{"hidden_size": 128, "bias": "none", "init_std_up": 0.0398, "optimizer": "muon_variant", "warmup_steps": 0}
Each number is 128 + 32 x the weight over its row's rms, rounded and kept within 0 to 255. Layers, rows and columns count from 0. Numbers have three digits each. The size before them is the row's rms in percent of the matrix's.

# down: layer 3 MLP down (transposed), 512x128, rms 0.042, rows 102-154, columns 0-127
# up: layer 3 MLP up, 512x128, rms 0.146, rows 103-154, columns 0-127
down102 129:142097102130107115067133132179116101193102159143053093168213080158150156136106180154131177087159076148127187109120147152166145107127127138105168103148146135107112080140100160126062114159107174116101093122134151151111122145156125187090100107086140122146089122122134099117123119185152117132087133172061117157103094124087174187121107172171128123145129116096111140083195210137094110137149
up103 118:103138156147098152136149153130140138101079150160109121083153134092203147087141091161130087155133179118103130109071116118158083170131113098041120124132100115060122102101174122121124172152137162120100207064127100114147102074159104187096118115144105123197166114123115149060120130154098170153117085146200081150128118105124100146115105164142108104185169177168172164159172147093143119141141
down103 108:164182051056137124098149137115105123096137172162175147164124142122173090140121152144154104076125067125122115066104145105127107128155097104152147153138212132194147134147182101093108147090093133140082138143140124124100121169111117109102146109106122101112177151160150091160081143141165157188141055121172115094077162121136183084099109104106143119159064100061177141118107144116136093172157
up104 044:151092159150070165133148107177156086116130104143119098139105085104138165137161133199096186181097101135097094181106108143097169126096127113123143133097116121089136115095141125194106145174114159081132118096086128072143104114148075088170176159106165173110127101190065130134109141155136137117113182103156135164133143101137133085129137126112117178109088128145208134178167068106044126087171
down104 064:157124143164113141210146116131136105082153150140177077155179111147164169100128095172085054045144115110146184148108110079107122147126089116135149100171153119127094132137159123144097182119172097150122076152170062135118125105104175074163119087149144146165118163115150152137157128162162163174156097134107172138154122121132211100132171093130114122169049094148171155166151150119164138111106
up105 117:139129120116087194174127164137173108135155195118136106134144125157145140052123125140102199170104099138099129097110093111175150169096160176097099094145138190148177149129122153166084174172158130063149106168122102145127065162115159177142083137181155131146078128168126149140110130162126150168165130156119131106088181095143144145143156149125154082107145105161186142141159052123129174110201
down105 115:122143132108130106113135141120074107115146176155209084175092165129140193063107150085128124167089139107136148081144145155142108141166072126113076135112171115176127123184105127162135149084145087131116160218179119164122135164106134155058175150106133135151125127150079132177130199136104102109133106130139111147112097170103120110200096108140188070144187109130145074137092109154100106155161
up106 029:123130164095120160147100079175158034138143173134124152132155140123166149101160110169129180180129114148126083179091121128127099168118111094137164047111151156097061134112123136156124098171084166102126161123082157131141148110192116113136168145101163142154102100193106110072173123145171153107104145101189132164102142110126138146172143116138067159173094101132165134184176089058139140117087
down106 049:087093039183068114094160096167080172147162117138152116101096194140115165178127167104163161159128125159130145151127163116062085144115106128113112131128109164131113165079166157139156143138077123130131163132116084164129147122097165144112147126155137144070162122117129080134077132060061102146088164173097145163177132167183157110160130107139070126179188157075167109103112114149136127158134
up107 176:150093117113161164186063186126095096155103132081098095097144128088085096163108117098124141152102127156131104117095150104071106135088118072121098127118139125121118107097061093084157155104142143150125145125113181205138110053152116135139080137118168130167119167155089134109104179132062132109139087111167136090102155163081081113112105107124123114098052125062083094084157129131140143214121
down107 135:055154119173129084090127100129090203034129118097142187100091102100128162082107138094120146079127109111105182135152114126182112099156174110149144082134151193106162145122156200145136132146157130104170096061135131078124104156149120093097128112131084108103153101104106121124166071106141092123105117182113126120123152115128144109149141136104122106116204140171156174146101133092123079067193
up108 025:109119189139108110182122116145171108151078181158082121094123150107190153137150106167082192170118153132125080205111087082097102100102108073115182068093098115085106119082143108186201143176137131098118108072083151087132127123106116122151168159124150176105124119173144085119103143119172130165105152111167135161136128168158151162107101097160105169158125148181123158127108115100105189147113
down108 042:122150123118118103072171099162149118148129140138146131177096111100120111177101080124142104140180093109151144129110114093137146125139138163150113143189152135169170106144134183159124141222127121139098115116107112135035151144133215090145112117126137166194198108116130159134201140114080137149112139145120133112131107160120149030117141085132159109157196166105070100121137111090162155069174
up109 030:131162176110100110135132071183168108140106128143068129085134075088094158096152120175155127164131150127140115181093145088153103163089151117082180074099099099147115090080165121144175128147097159126050148068055093099123138143150114100119160156153122109128105122163178135141092143146096133162102135134146149157198158112168111147187153165104098152106093107167147107173134083069152195135160
down109 044:119100088060186120139122064090160132097155143128088089193129180105106121121087174150133148121135122189131134112117167117191106104082151164071119124086140161178099167135103136093108116127128144144107168122126128173179134025122111147128111114096059102092107116106113148127110101136095175083125053086139129108125115100136072064088079167154088100150108147120099130149165151150109112080143
up110 038:147158169092144148122118136150124071105138191165165144151102120085113143104107094178131149180111166079092130189128141074186080130115142045144154113124100159086154106069116126174169173148123179103128111102060131097152089101121158110162092161092165137134108108168141094123078133069132120159106115111146105123195124119135145142140130144149171115076092111112176140160121063070146189165148
down110 064:138130074093112144168113071107118148207139099112184129160144102083137155153080175174169134106107158103120180122111156191130163115096124099117092166130101142086098120172176165149113175091118164123165123095116110167074100151153097137090104135159079129148203136125072126055102072164161103153134064140122087100085117117073157134114129086091163108138115089102110175102152157151157122148127
up111 132:090152124160114127140139126135138134180166140165143155077129095152095075100133101158126119137155069054157143141085105121130185089141080159112181130134103186115145149112188101131179147160089127140113142145108115107115068180106088089142100184140162114180140075119150141078042150190114080113128101174138111121146146119094147131136147212109090112129103143201118160160178107145143129175105
down111 115:157137111190121168137095135104125056145084119116172102128098107086142068207125134142176102151098143147084105125171149176147132162138140146132093180096145168100133121108107126143085117188093137144119167115113118156138112197098094018117118080127085167146179093095152103149123135156105096091132106163077110128165139110067058098096116077134146118111089174129142126073168145131132124137159
up112 156:173121127155083156130148160124182130180214112159150126135117127095144121093134140109172166137177127124150121179135096152080153137097160144163138212044170081129103145086125107167083107142150141096107123106148139142087159112066106165134138162110131162138079130145086130081081147153142080156088156153154202080111144157118157082151171108158117120174079104145130157112140094158095153191094
down112 147:099109114132114134143154158106107148124169114225152092113148102216171077178170086072118158093156105072126125058113130166103162105155146104133086119120159126127137139144185130122135133126112122143108169126155159174124181150107133145147176167082122170097169156103089145161117131178173084136159162133123189114118127197139143147122150103123163117135144123105060149072191142203126118160116
up113 140:121121144109161144099119173098146100131117125091127128094154106098086131134059137152096142147130130043121124201118184109157139115144137100167112160148121146190140113078155048136143166089114147152108188181067159096091094105178083138097151154167127156109156114143073145116173155149094175042142103115179109118153088151128136080103110138125133179114108106180099105156111061134080130134151
down113 108:080141112108107086106124110142063148109176101135186114159129130119204069147161149157152136040151081165133133080115087164119107106148087158110144131154125138128131167120120142121085139192175117138156093116119088133202102181114185090173085135147192152178072164126198129113084095112136083193101142166085161138144103154146142159111144114124134120142154166097110149162154147121118107167138
up114 071:117070152043148187150184130149148101123058183154127160139128113113159094118122099157108103129123097164137131202129172080153103131132136062074128075119143153110111043097149111130119219180136149160064123164076141054140145132128143165096119131113139123113113116176111137116116125123155145139099118148155092110180145117162118177139099124128120173094102096105161126149094079123157185148108
down114 089:119136122094122135115113117099084128115102108119150146142094137109123130183139136194193151087144138135131184110138133066152117134108119126118111178032144163169101160172130128137033112103147133154122132165139075213156077145144105109091071118126124152145165132053105056163140104148115132116169123137156120147112160102109161112145104063092122112102111118139176109127207114164079181166135
up115 167:152101085127106145155156053067183082111134140127142175104174120146136090093175148093084163150105149117071109170103162124151152094143150203144151116146076174075118162119077069066137146173124142103107155124138155155132098111187113137148076181133158186126139146169122155139162122124134135112137161166125129121180136083135173078137090131171140145085147121110091057185096106124136145170148
down115 145:113189104121153160101125063086113163110155089135127152114126163126177128152122140113016164064073187090082141088077105128146141158147144192070109139103108107106143167089114133102177099163122088131142129143159158148162112176102072129115059168114139148146153185152126132100165134137131130079140161173124176115106102123183140102083094150193127106112147104092113134112118148157155091157136
up116 186:145154104107124109106135193100156126166086164145140088115152179125149158102131124176141074125138121124163167135102164081201064116124147094160137145122124134051176090080115127151103164176144174123117116149117162074129107116111160202133086127095094147186133182115098088117116155152131127089118131096174072088151135158095157121084190109180122116156129167196125162116115108097168127083067
down116 167:115166102139081133131149178140122183121123135111093070122143127182204150102057147065179106110133074180162164081144136146178090117178089157173156123156122109084166084125100105115168168135122144114110144171150168082129137112112143160117124121129082130120115195127166063128118140159125177097149108076125115066130133141147158116075116134125112106185117135182125173070128104096173107118070
up117 054:105147162096145135163109118175088080123148165148147204098103127122124095132169079160130161110133135138134113184152193155150043202108157065132149133068065125123106126123123086121143141165144167089131131095090133125161099104061108157126073130101143175116116112125143129121108088123155177086162086093154113150147124158176098186192147166114092115130068159141164130139132070086094162142130
down117 089:134105118129142124066112137111122149072154099143099101101224191126149135131099146144190083186132087106160141143091124124169160110164162075126099154170135095152160116100088111108153182150144112117074141119133125088139076088143139107072146087077106099182104097097105166084114170041147117084117175089130139101096108084082154151090164109111139127134108088140161131107129141056111168114121
up118 140:174159113157174146056145140147162100142125172132147124114128119119113112110137149127091131125182140153092177196124093208144071097144152112107107099093089117116092143129107111140099126177139116114142179126114120087184183105085127013106073077105192174145114166196109127107171103140119166100129110073133143101158139101127109097100142100198118120105101129120158080094132112166122112161141
down118 128:045123074133058083096128102157158144164133155140157140120166179171072131110136120168146144133107147131098121103098049124059162164146114046100137137102173111149114126071117149055145144143093112167111113093179141138099081169091138149149152090131116102102119157099180148142142173152173141131135105174118129118100105118129157152110142095138113134165201129111176105106130125196127104093196
up119 047:163085174106156168120166086148114095115113134136127181134143106161162122085161103183102085164180194155097089204135130153155064155102115117143150113094120124076086098116142093162125135150151148123100089132057134089134139122134102141156131167158160153087129075143074175126129145139114154128095125149183123092207135131189163127187132122145103083088116131181140093172124104052157145098104
down119 082:141130137143140085141095128160151134089162143093110164076126131143115162087147168105169118148140103098120064133134134175119126160119128172088103113052169097137145162177120154143098082170121112125127127126133112091123095122103150118053077124165159128178077125078186076102176084121148148113150074118153147077055103131117097172101062161094125144178118165110114103034176116159094109136140
up120 183:167134125159115142184120185181176133148162137131147180193188131112144144185127116161157122200149133163166150155115117128102105102108120143078107150117190148120177129155180059108121094173084124100091125107143160106172073076098090175095115133140114185151163094181155129149099181097110146094167120100137101156164169121172085120142143084113153128158128156137164092140166149085096182157131
down120 175:148169152122153108124093119197105126140174096142161157121116113154131149122091152074176115134173115133178139103191138148110102115167155150119077167163205118176157142126145157163130080119067097136173128194114199104140093096114102133143134137112126093134184106164133099138142116131083142059184128105107097144139166107158101084090089068134199135147148130134139073111134156137080203165119
up121 037:134116164143191123111133100139140119113158177119144145089092135093094129113164081136102122155113163109176114206069148120099072166082135119116167120104091125094094072131146070158155184150099197090085127095073116107085137084120171104158146166124136141166104141188124152124130143178104143164129116148174101183158142128140119088135165106079117133093072107176120131196140076070163092148118
down121 069:140119089135119123143089171133161132119118051117144121186161143178109103130120197104147127100166148107097141061149166169092196087144146119118090142146131091088067080119094163146104092133181084174150090175153138172167155172138098072086142119129131152074150122113137097165093145168123136126114180111159181122152195120085123173125177133171127145120157153115161129109076113170168166160093
up122 069:146109163106067167118121131123144128098117141065126227045140149155132101064133121178105150126169132206101111165127128102159099158097147117116102098107095154178101106076189100111131159155140146117111192080040161148135111119128127142126116172088152148125054104135184062102143090153138146124161156134148069124137109097107125118152126138147097155111106094171140125134126091150180162108107
down122 097:139175123146219078136162138097086125122148131158164125213158138118104148143122160151158111124108145117179118120101132154104104177113114089061098192101081102145100140144141159119136129088143096185145114133144111150000117065081163099079094133149168157133174142131125138103105154089148136103131154161151087131123149116116169131107067146128136127170068118120109136097129093086103128077141
up123 131:168156117092184113147136150176113063137184158114087161092137096070111140079140072158127138132106112135077108148138079125102090106132115110144161119122140162118158161192148168156155137207085123127180118126121098086113145128138152121092118110139152098115097160182175083127144089144190076060119135118206125173110122133136172148108111151193085131054135117133088179134127073090141118150139
down123 137:231145112115134146139183127132097111130144172110110157121109122101106091099182105188131163159081127158081102112155110109142159108135122144101106132135091118106118096148207103166131128116091077152178122107159158116107116129103139135105094109076149126083111214148155146126181114126213126055054180161210140118096102086095133126138123122185094172119170127142136166137142119129137153118104
up124 035:157149172160131171125127117134137053136096123095140186150114103102087170058148140148099124180154136074146098190072158112105059134084126089127192120142127114078150095071151132183178180182107176083099137125066097093145096106102109052107123142104128195174123116152132084155110124149144167123094107103200108130140101151149128157163117125124116136128127121165161147140140079137161130119129
down124 058:136144095112197120103170092148137105121114168141136109130141178125130128090091137150111116129135098125122136081171097159103127110092109098098122139135129084139113128122155192170127148103165157188102115174174081115091137118166200040076125117080142101104166058083070130161174112077109114153101086181159105122137084087094137125137131115189119173139086091073139151066164151087114146169127
up125 034:182123161133171137175148117157159095159140134144190120174130155109177126107159103129152174164086163103096177178090185127131078146106108135155184110131094139102128090129150142159117171154094184084065138067080088114106114074159150145114148169107117161108083063186116120127126161117079140126125096169174087148139111117081117136204136122145102157132099142159140156152127059148122186098155
down125 050:153145163067072088088093169149196155129129160144110137127129048124061145158142114133131094085150088082146178087165139141140100141179158098127116170175151162139159129110100189117126122120120193151133127123149164128113133152159176160189144099126061113101134164160186090121158163143140161119173129114079106123139156125102139164137132111160145140156177199102102188125194094092168115140153
up126 137:119188117140175126128108117144131084152082137132113126179131150114144141111130093123112165152128111078115160174165219139154121115094119089090138077177102068082154134058119117150154115158101145087127115164065197133086106130154115154113145122085150138075137122145121105081119166162100129130118234139102120149094093148104136152157089132126118087160089117178083149099221183132161132143142
down126 117:155150089121125134124120129066065129177121080146092152106147099085138039157121136152135119104082121136183153166142100187082125146172125132077122119070092121171078109077134187085109126184132150085120118039168138165104098144126121129091126128175082109088147081113129158163153151177094156116117124154085161158149159153100100132121106114140200143155144090150131165113097129062085128124110
up127 191:143146158123074186133144182084079147158138105109126162136126091173115094097208130078147146142170133121180173189121138142084132139084093129105118076117115114082170115103095187136122164132074133093094168062101059083041096098114129165133094182137104158143116138110168128049120092119146115163118136120148151168142130156154145145098184114120135172132106122152158112132134185133111165110107
down127 156:088113132111073138122123131074095121110165129167085117109090141141186134148124137108134155122152169103102167082162092135110125071142097151049072083160161097133221174142101153125079186161099102126153147139122097181112160085085100152108114061117094106138119133109120105070105139140105180164137143186177149102127145146161161096114165087159185136137125132175129148054111166175145120110116
up128 048:118090156109132125165148084129133097112117129161121152167144115080088144096169122183175115146047116091139118154119166119141121138139109093153158121137137129117078088136178097120205098179103195084053099144074055096141142080135122059155138179115177132117093139184113078131088150092115119174117124104175096164194124169130157135140124113159132131135071101124142080127114061112142107136143
down128 077:110124144179066107159080146122103106117140171179154108151146132052148135092103173118090140153183087147089239103144190150110186138104138155113106145130178127168101174170131113147139082090145119158111157140125160139110117212105125124149126092131165103125144181091128106159093104130107183099181163186144133122119147116120081161116146169158162165143132177185130106136116131142119136194108
up129 121:160159140097141142111103153219100081105088172116131098102135143104119104131151095101122123112187163116132154176153198157180129124096148110101194075111073123198150110146181132114161144182118193097125184096095142102118119160094099101148148136130152110142066117064182057110153167162110122112121150102084121114170145162142189109145076147109125159142119093165106121141114103154125182148117
down129 125:128131119137157109083142101103092123154135110194101115161101162178108159141076108091165133063101092207128109175131083124103121119186130149091159128129121147137166139167127109091145123152093125137184189069114179138097122170120140123136191085103135098097128047129085116171085102103173061107137082109144111117123150188101070144109143142096123132196169160129131165121130095145108175159168
up130 040:142117169099076135154121133174170075129109132188098137126129159082090153098168110201133161139159101138140117163084145061151105107082100148137123099125137151106107134096132097125163105177115190094066143112088159113107066124153119132164159210134134161124127080142144120088110193167136178152153117139177088192108138134127126129107110142093030145079078147136162137156098091092121162124125
down130 063:114108119139096113120101098150106143086180173140129083110167165135105116158135076090077067139143131099141154089186129140110137161167186133139161116143082147124171147116087163091118089091115132064118072153221133095130136118176123100128082134105174104127145078135109151110151160165106139109091158196095125143087099135092110129169056128142106174113152186134092069130078110169106079171124
up131 151:190138158117148114056133107156143072111116124095145155168140070094172088096075109085136128154174122125096163203123108116121117165099110147059140124110121054134113118110117134139120154127114112187164174096065122144123087139083058097101132142162121133115128123134141155148103150087095118084078121100111189070191150150125153092149134099176142133119115102154156129104128065166064193118108
down131 114:096106089144119114137142176146104143142156145196102119104125103149148107188150164160117125072150161119114092072098126168129128092176119115130091137177100180156139078182132116138186126129109135055126169190156120117040121190163137119133141118055079076138150127110105068138119076123174096159108112131149111106071053125119110127122100124138103076118148165146135119148128181151149112138197
up132 156:144141122087122154092123119136097052159126155187169174132105113126146082108153096163142117149112183114115110098189124174085148158165145125132044095102084084166115164099133100173195127182076138080139139109126178127074138124180099098168102174147094160125068125110135128120135099165121133118119159161105155146134118144104150182161040182110173130084110111127119075138182136091126132144111
down132 143:159172104082140132061113108100119119175187205127093188148117102155096072136128127139159128099110127159123146143207139120112092163160148110142099098169101076166092121085074108127112129197139061074148131107152114168084080168096102108108104133163124141112116115154171111122158129132149113122044139115096120081078132156084142173156084142105158084109143068108115111073121176157136141118120
up133 114:116065156124207160120195086126153098151118117118117145137099149125105131124129182085137159121178140142151116179070130139167148121109139125120129166098128079080114122092120085141098159134088173132166122079114173092116096081079121131185123170123161178080125147158184160097142109117140127162120103135125056125151118160132126038139123146151115206096131127135110089132120094145060200189113
down133 117:130154083131089103100117165099130107143111115124148097095070101153115136139122133059094134155145151146151184063142064129155185074141146162148138141088208116109156158102155124143118121043143164119101162116177137094162164156106098157118185157105080146129176144088185108113108113122159110109149088109145152130117142195103109125100094191105126099098181130099099122139149107106179050182156
up134 105:148153142149142111160115120174135084163100152145098179180153143092117130135140127143142106144124175185101206154147132086117148168115092143096169089055083135059100153114123166136117155136108216097106116113093147112150100155198135114101123102100103175127153044109114115159157142086121156141118167096145112192119142073173138077156128128120071166144153127139118171169207135127163136164123
down134 106:141155104056143049127143148085137110139114124087150135155113106201120164134088161079167116134079160171139193144125078095172161099195088171103119148146153103152092110141082149123129166112142119113132148136155134140058110156141165161148121112106102062105129138106073052112118179156076150108097136124115162145141144156131058139091126117134124152151169155144154148126064069152198130154118
up135 129:130113111114042096183217104145187159128166133066098059111144122087060156142114110127091115160111109191147147141149112100150133149155136136146168123106086173056096145117142111132168163189140125112151185087127135090100112102163128132133124127140126119111099126210173126106090148150079168150162174131112063143172115114079106141111162110135134155139105147049097137156100134104103109119121
down135 132:112137098098105160170145134136168129164182095103128098155109131075128145141141184096118126070162042152150110115161111136120118141170122150090160117077133128049090160124114105137069190115086125147141097130099126176139131175141137111093084119132084076140191162084134111099102085097081172120172145233057113144161110147080124097154135122146124072138086135134138141128152149114171137159108
up136 125:110179182117131130177134185149115079137163148154139179146163187095141151150117131114134161123033124093157099144096125044128115111160175129090088112094112094123139115064164136142158145188098136129145122118102074101143146148168180073086111147114127150156080135187112094119186157144126172102184078097131071108105137085121126087093111082118108154144162128095165152129097116109071111133150
down136 116:134130123107153145064153125095151170116158128127147166085166126071129099125104166115127153108119097167113083099134107151126124144136079138140109141135130112170142099098127136105098188110080154180154086146153133067151133201095133172089120128148126086192124150022064090181135094112104092089172092144080135094160174133148109090113145072103115096117094103157090079153187115180120094112162
up137 121:086083178097135162090170129117143103143100187055123102114118077150108073121189099157096117152087140146112087135173156144077067102140124090113142115127104111129138107083113105159122126160149146100131080108195128079078110135117096159168138110134113158098140128169150115118128123163130159123121164142118131138100165095126107100131057154128182190067065057143109103112140083136105231139130
down137 122:112141110120202117056102124139157155120206113104144159175104101137115116089087183080198152135150113145151121159152124058148104110146162088105077142160171140124141100096138109102088118068100142198155132132120120124079108080103143144112168117121118171166120124097170187115109115118120164123109115130085113080146116154107156146202062200143105077121121125099119129168166116088083085137094
up138 038:127111175141101086133049131124137134204085104102110144143144163105112151095147110172083163171104145126107165183098179119125131187104178071104124100088066091068133090084122136149121123148101161101101143115076099094166133124099085092142095172104152168137134091192119093038101126110130138152142134085148103144147147162181135166092098134156103149151120116150156135161147114110109217129113
down138 052:111103138122086178176126187173139155144107117092185120141145189150166128099138093076099122095065142138098113173124126111067194098109108161107154193113086137154119141142126157127109148217102138146170107148153105081102087118104122120106040097112192146152103156082101068094109153100107176155128125078135158116171155119099140143132111111129148102117102121148147179066098110188152134101134
up139 162:124122137162173092097072098121135071105141159141136183120124117135189089091075123092102195118103174099149190146114171049140132146148124059139129130144115111107114142090112156122137159149140156109079166129124106117181063128121123143099151150118134098095141082115124097219145117185149106078101091108182053133154087134143140152158158113143124173139126153099112154148187112109188071122147
down139 124:107119114148121110155197113147126144130121037085125066132150123104116164180152099130157044096112096194122104099138099191123138109120169139043118155081091151166130075127110145149118087094090094143133112138121139123079151116154090131139140125150135133183123140137160190054107123103105143151118130110086150102147196101089101113140107150073089113108161112179140111139099160118053142189126
up140 054:160145145150144144151204055188134129131104111185191111073127132159130142085166144179157143161128145103105098158098120109146123124114157134111205093116060108160101150071118120155137131163077171085140109092075050088113124144136098101158167089161114092181072130179106163123125132137092148126098170106135144098096138153142112129137134170136094162115140088148139146142140104056134201139091
down140 080:092138076150130127174127129120113121090170081166151143134136126115136130108128089108172148075160120136174138097188162124171134078153149135075128160150174115128058114159186141083154119082148094194121167136099185150173112178180101103118098126132172096131124132070125173142153131077211083140087116142152085089162115091101066101196116117141113151077171140114124145100134174096150144153134
up141 145:117084154155078162089143134080182191173136133102134103051142135161098102170155147205120110152108132152145140138141124098154144108104151135129115099117158148108068100129186136041140135154151127126085114185143144135137109114113069174115060149142168110172186116165104138102124103110105158097069077128195152136126123096132100125095127152172159174110146161153124099164188077127194129139131
down141 125:154172114168138127097077137146074080121089118137100101102151135152133161138115128121104170063128119158185161108091196141179081094132093132098106110163159118140115131088155108108036118158123105094106177115111105080134125179104112060088204098127167155121133115159076104120161103149150124137092091126083145112120136110066139130116112111131131081119101159066106193165067140105122175176162
up142 046:155072153084125148139166096133121083120126111122144092112128113107096154094117081152119181152129115086155153183055177083088111100121176088118157130106091123109109096110170128147178192137109162062058115060026115105139111096100146085146135181148159156116099109178148101131107118156083162151098147078158094131137142151168135105133169174128110134166078126126159134151109120083155167090123
down142 078:134122110157076110149124084095136058123146098122096162148142074111189137140144133084113124129081070158030100127111104181084089189149080153122108143157099118136104128149121140134111140141111101098108133113128193119102205121116103110162153059099140123151176138149089079106118180116100099124125128061091164136114169100082060156103139121174147119059118116169128142067143121093130108159150
up143 041:155092168107135125137138143150158029088114158120131126135084087121088125070172122073115172131136136161129137231101175109160103115112105095121143156132143092082092110093127140156178178158118164095113135108062106085124119045151092082082174153128131147096098127164089083128136130102147131153142121121160119157133114138143121142179120101149081187137109124143191181130124071128091186116098
down143 066:159137107086099100129149152102172138148075116176134143153169152170081099136098163122096133151150042122143114110171095152178142096212131107133147154054146152152127217146163136135124054106148130163137154117176108169187167166129141144132177141107086082081095125152162139126143106150201127100162145097110124079095150107071121162167121089111158127140152116112114133093090124109151104092177
up144 039:169104227112128085154087140197104077129114145129130131135139124114126148144152135176144144153067133162138093211119172117164084146098152119130131139097075129087114082065149130120157125189130152071160054168078081123142120112152122095094157134118160179123117088174122162111112117138122146140098142129176090176126148159100152161142140122142135152182051139137123191146197102128154130161126
down144 056:108125115185089177148125156114162137143092104114169151157110148149081130148137151080196121086152101143120114139135179175118173136105063145159098147139122098132147144126149098135091142125045098126206162154110163164154134145122099103147106139130106115144110185128137201104122112164164120075082059126135127086135051141140139107205122083098119112090162110135109039107158138169094077104126
up145 038:167098175166069129172102085164171073091127098093096103157155145097131113110070087152160181175130129117140086226138118086175133168116154123157148116088112136105116157070183104140155117136122157091109161072078177113171100114074133127107146161135111156090137114172114136123159138173160148158093124088169067125086169116151129192156132155122138171105083124130151156135142112067145152132109
down145 064:152178168079086124120152106102096171121133157105138139102051132178139181127125110142097119044142116161115140132134141120120101057138142151107170116139074101135138105214132078153105151081095120123118165141133134138109092145161127145094162110121157087183073192104126093154090118145137134135140081130072143093127107188121125123078139113135139059225146088139169122180164093157166136154126
up146 074:156086126172118129036144123157104182190160166107172121125139095102135133175144126137115176145129136174146139169114108116127116169099126083120175069082093167145157101133099115122165074138159186105128117108099065126153160061101086076131150175079160114082112175179129130132122147149167116095104128119143100133145106126079109163115151176174116117093114179166117054152113068162132136139081
down146 089:098133145126135160230122135141046095120124193170137057114177117147121106153113160099129118084154101144153153023141174159162091104138120144162105121127098132150171108117203091122101091123133107165112124141127165127147102185098158148103124064126101136129196164163161184162120141123125048144134138136107157133153164109145128075134127133111168133134064121173110122124102099117133124178150
up147 056:160161189113103105129138140168151133178118100104161167096162104137134102175148134146118160131157106105205146172093095121134105107120114118109154129106125143084133140155225142162106133136087131108076057167084142085131096117086135094148140110166151211095133110182093131159126127125097183116140103107157087117111193116165082180139149139120080123132119164167139095145113025130130098149068
down147 069:115121141120159089099188149123139156118120113107184126170133079143067129148108118085118117111120193124116125093167178127120162107148110110128093179177189096230105160121078144155056146095061091156197113104115105131117104114086136155097110143136110106203192161108139104107124157096155106113126174129102160111152145092152105067101122110126150087162168146134102113117188147162093141167140
up148 115:172122177150089096170168109183141120146198149168153132109189183081071124153138122186118169117158121148159100140143115100123129079098123127098103145129121161180032136160138130061165140114168161120133128099171109107171090136148135118168089098107086118161147127183116151109093139128050150088204097117158147133152111110084090103169163167158128071147107121125174159145144100101138142137109
down148 109:129082082111137129131127154125130136129127133111144133138105158145166104080135140118166079161102113138091149088177146159124131155148118174158126098109098064175153136161140106147129148200065124070155146132161133146178074164088103100081155137173104087196133105108141108115155101122163075180107069162117119118140190152045123121123128029158170130160103171070110123129105094155089085115140
up149 155:154103111123103119125120126121143110162162120112098105135065075087137101121140127147153120095137111152156059094151052178162129129104136115151154092128144186093127149065138134139160191136134145106130099092095078134143129103122030068155168152192161144209086117176135117130146115159112105102109089120124106100153159149147129147098072141080150176104093116077096152152050077080117148108121
down149 132:116079114138131163133151081150078172147132155148123148209190161105092044157096171123088102114115132084080206129123209156130153103122100134120106132117115099126137101193141126096110119109113152096135134184150150078139073131200124153063140167115115148078141159131112101087141131075145157093122100172086121172108119088114140197122135164143132138100134131154125116118158185173100120084143
up150 138:110109127135125116082154177100225120093099081113155147128134146184128114122096105127106188136096119086162127185141128138143142085087117057121120206093141148120097171071190094138150116155129105122074131105183194068135134124117144124131134117091144188147154120121189195082141119128090111103124155118145124100117198097127105165141079178142102122086128134068110169161161098092118136134121
down150 118:156064153167049097120090093145101156165177121122121157101116122124168104132072171124105135104113131109120105094233126151110132176079162168135090092137139092188140167112112120111089124095081086139137070060157156118096052134085158118135140124160149105154150143085121120133107129133140093155124176215156152153163143107143112152092145142139168075133148090121108084105118140080099130139176
up151 128:121143154088119146148132094189130087143052104161099087091080102164074146202171117123119075133098129089058106170134119065121058145162112128124119151078143133052114064101137123150120122145112202109080045141119124146099146159119162126129113095097121117136121109133067150122088169117090142109083108122094166144104109124138148131122085156174152150103143109174067147161135112152121157132090
down151 128:144156133069157139146208104119102102087066112123132116134140079204130124096100135153098155094101142084136184136150104139134098091160096120127108113138128125105100165107139158124081176124174115127117135124138060106134189143136119193120162151123127150149154062110048194166160112187099091116142109125150156129131137056126158112062076078129119120090108112068200152144115152124092120120104
up152 108:156120128092110117117103145164133086174123115163099136166098145078138133148179098126058124167130154127101114175147085128193112095125137131124067146082140131094072127090116173111052187176093140132081098055120154106161137086109156090140109080139170178136112137161070158174140149139109178108103099114134150111145219101086161130120151106161169103161151165125131169185108099129117179136124
down152 109:123106187074146124111115124123189135106133115173147161170138161168092156137060141100092168126129114108098150102130112139122131126128111092079152145144132092140123155076098144107131167061106079099107184113148155111153103159145134130152072176064183120107142171046087167131156140168165169116093166149126160120062174145109171115143168116119110107174193127099159114079094140099100048135138
up153 035:173093173102133145149149139141206085171131135129081144151156079139136135112182140135127182164106110170133113168103158057140096185106120104143146047122111122060109138085115112095102120125127166108128173130080193103136068096179119128124102147152159170137093040136124132074137157147123127075122083124142126143108168126174154118110133159154158164132137175127132102137161036143149167095110
down153 039:138088095118086136096099155076090131152161171111101142136128116138143200167071125173113156137135191165083115184108162132139103174141121092196106083188160030142163098121133109109110137115082119122122091126154127135133158134123168059140140158148103140093130127102111087134095116099127149113111094142096079123164120158100122085113148096130112153186101079123114112022140180114191143101114
up154 102:142096195152135164147152145097151093182163140092121170094126124112180161075100101151130180154134117077135127122094062068081168093112147132190101170111137180167166138076123125140129146170127119086171152154094110077159118148148133090104106147154126154114091055141085071138198130145095155118132103092100095138136196119130141135123112090125140197121103169119115135141159074107161174138185
down154 110:139095115140156128133098121130148140129119096150120178101139099082145155133158195105186119136133119099152128110130113116126114101167172132211127202148125101193132086106098146154094157042142078166083131111138096147109161211135132112066144153148124178138121124063092165169140135150184099111116145098046079128116088115096159081142163100123149106127137132120175118166152180156130158135194